From a checkpoint of a small transformer trained on Wikipedia.
Size: width 64, 2 heads of 32.
Each number is 500 + 40 x the weight over the matrix's rms, rounded and kept within 0 to 999. Layers, rows and columns count from 0. Numbers have three digits each.

# layer 9 MLP up, 384x64, rms 0.564, rows 128-149, columns 0-63
490484596516492482527538542497517562449546519547513457482476537481540468505548490433471546492452453484442508572547533487554492518507475447509489451506503518495488463495508431499481474495582547
542447531395509509507456449479508450466464501475489532526522508488494528497515511468410463518523442450488495390496537519472545409450502454555515518446533414589539533529536514510570462519470525
514545551492483479450528548522479508507463582521470480446541468512477529520496492463494427544481492568530545472413495526501491450487457515463511534451496519536498413508467547515467563496526425
548499415438456475468476490443426468485516520488559494511471449501541532527465539510537541501439490479456556542519488465481479502506494552473540502447496506553423508573486497472516496508500438
567531528464529463459549509514550554456459461493528520451486457438512472478455485522546526537426517529507462530558537507512534475533525533373518441533461441503491488513538430529561519509539487
524461450582450425529523509501412493482493481542422608472538476479503484490482519449475553524467525526589532600487510480472519516536527465504446489494546467502479542526495504479536543473530513
472537539546516532510510485461491527504480497427483478476489473496556547464527511446472499412524478464448463476554474452463449502492544501512500571495502489520539489557495555574499412467589462
455500517500494585460528436536504514417489447531481489468543527503481447506500514481495419462484560464527495516563528475549511531461514452414575533501569463514439533455537478474545439485469491
467488564488528503460512395507539457542535469522559509432548544468526536483490460501562423456509478552467442488506510492446410488489499505455496458479531523550552474538555519487548511488498513
479513504513486502501501511474470525518562498505480491486491530592536485557568479500530535523448524489480491502457510506476501488473485525494506481424507542485457570500430453491449504529501538
500452518536594536546510484525542511451450473540475517562490541479449489518451513538513506478444548520489519502498465461478503540528517511550486500518517466471482521516552475533453511499466576
540538503507479453489505524482513525511507588527476549487458523510449567496523510462502447550421458525451502501488483506488456484482411480521561548447459516546458495515556473465519505539445481
477536493505457493478530502461507521470488520527426491506484522458548519517543462464572501420422438512545529481448459543457487448538512509473444529527425514507488531467538497556509448467503429
471479504566507473604426528570411496559484482534505504516489490481470478477456515517515572432529535579433526444501507494555485532469457528485559490506545544504465569546484515446469549477444459
469487518564459457519441527538494446491540463509514537449580489546470539529503499533557474433433613485511486549420501423522578547511469508488461497551502520506507482501484548488483530505514482
485403465425510484538492469511484404505553536487495556520510511542494521510520503504555511547433480508488558554530479425439513567548450525478452478510484468448522539572535400550514511502492519
435425486581462532565546569487483473462538525521460482440449440506528437484503500460505567496467513502525454570505521510433485518481490562420458511471506481483517559492459499570486477486513447
551542537463525490548518502458491486489564521530542450458548443464500536480489431489554436476451528459514504477484604541510470484518573505424500489461498508534509472478561481399491398484475433
466471562522484536452408457512513445513464547552465434533508548513480524531536537600509533493533510460520457488564497478451527525436480536561497526448492475512520602527534479457597414524439438
474485522503500471545497526539474503513472491468451503456488494512564447530469438504414507503429464527492443548554499480485433551514578418591500493484565543489471484542501505525520474472521458
530550478476488500466515488511497444534528443409554492488484489468537507564485581449519485417484469538468448553492568451456569541460495449520514503549531503444455492522479504550508469508541460
503495482473520500476552430527498510469479462470485514507439449616469467492489460518507512452550503469478529572472472520520536524494478456494531488479450468529529471499529408525594430540429413
# layer 9 MLP down (transposed), 384x64, rms 0.579, rows 128-148, columns 0-63
482496515519510546559598613560447445477491445453552486503509482473518500492435450499446548469497524472461531569415494503550499471509504550465475493542434478483541502468531434516495498463545555
485522506533453495521555544512457474506498520480527513479469470565485498504509501506555520480464508552500505597507531460507464568514508523431517493501493525463459468504503480513468476447493517
528479482510470515424498533518397471522525468554514526447499495536546504531508517552552504455435496443441577464478518468489470492469486438433506467473455494470501566515518445477503535514461469
440495571477454443484453528476479552431462595608433574563501555430482527477485554493492450438529547479416483480610468507501554521635419569545489489511501460548483532470457456556476548522473475
489484431464509490481515485484518481525503516538527505544429462546486487473569501600491430508535490496427503570459490522503499468512520408540513454428509514530499520426532551508486422456465452
479514502471494512496442477457500527544486543474534450518459513483475508493551458510507490565475528490414493493455499563569460505489548519459485499571441490518527470522516559520434480432533494
517460566434474493559386524473520548481475480431504471545531499464525459468464542394484506464554539548538462521521485551468524444534551528463499510496463476475502430529493497560526466477504502
500533459489560449499437468529440464497513504543501476491488501512489513425471555498549532524550559615450492487518609458517472559483550490532423466485470474466462495478486567505513567591533469
497466479521580526556503569512458447551554506435509448528471548538526570486487538478465472521580585428481512491483519524458465516587549488445478538454407535457486495486484530494515439562431522
435508477503487474536528501448534497485439547447510525541596462448523485483485515466489570475556513538546528513569482508521490437533483492519507493489538528528527464468488506498501436524447469
506521520517494454502437397488519476549472456488479548508452498554498560524476501469480462478553475482553578573509528584511518521453524527473512496492421510509498493445496478476563434467559534
523493464500507516527434531496515474463549496555473582609503511547490555480579509488489496515459576530455500544564466487488501520457528542530542515484484494463477537510428528397573525531572460
519524517574520501502606493519466516521465583465486491465521504456530560512559525486502523540562471483476504421515506547497498510478416588505526461546484472502501491521490551505478484508501487
545559525587504524520526434389452508438502514468479500558534527469384543435595472485495444410506448564496509415413487469504531515412508508463556504438454399492474576452517518425460565482553538
519538550465422425479499501495513469554524524508566465401509489432515532498441509544551518492463470479513501451479545451550517502428501514445534428498456535426462497489515457555520533550479370
533520504512559487535449492500531571449469435530529531505498488451470460518512516453533500512522551500571475493436576515524448429411450523517524588535495478570495546480444550489538491476534520
479421500498544564488448534551542488489425534489481519503555510505525488507531479536527481523523491454515516469476472545435485457507541419476509559549478465528451475488495532507463457482482519
441540440451495555543481458530591422492537478483494519503457510547470461489526479434453554507453453455455485530559484555523406578546525555452524567570496535478508517494476547479501499482528455
608446449504550558518510486518443442503547555595557490537545490546569529525502487540538514497555494455516518515421356527553497475473482480484477613422527445397533474487528540512522584421498499
477497442515492513499471454537526504502530495514451584500464522573498525448555508494468550569514470493457525500564544518490470511478445518441460521465486489550599537497384470519508445461474420
544469436434493550461522449511525445453507485488549454451447485522497580450457573497517437471570442519493503486601498478504476571415486461450470516524461542491515507476520564504418491526586514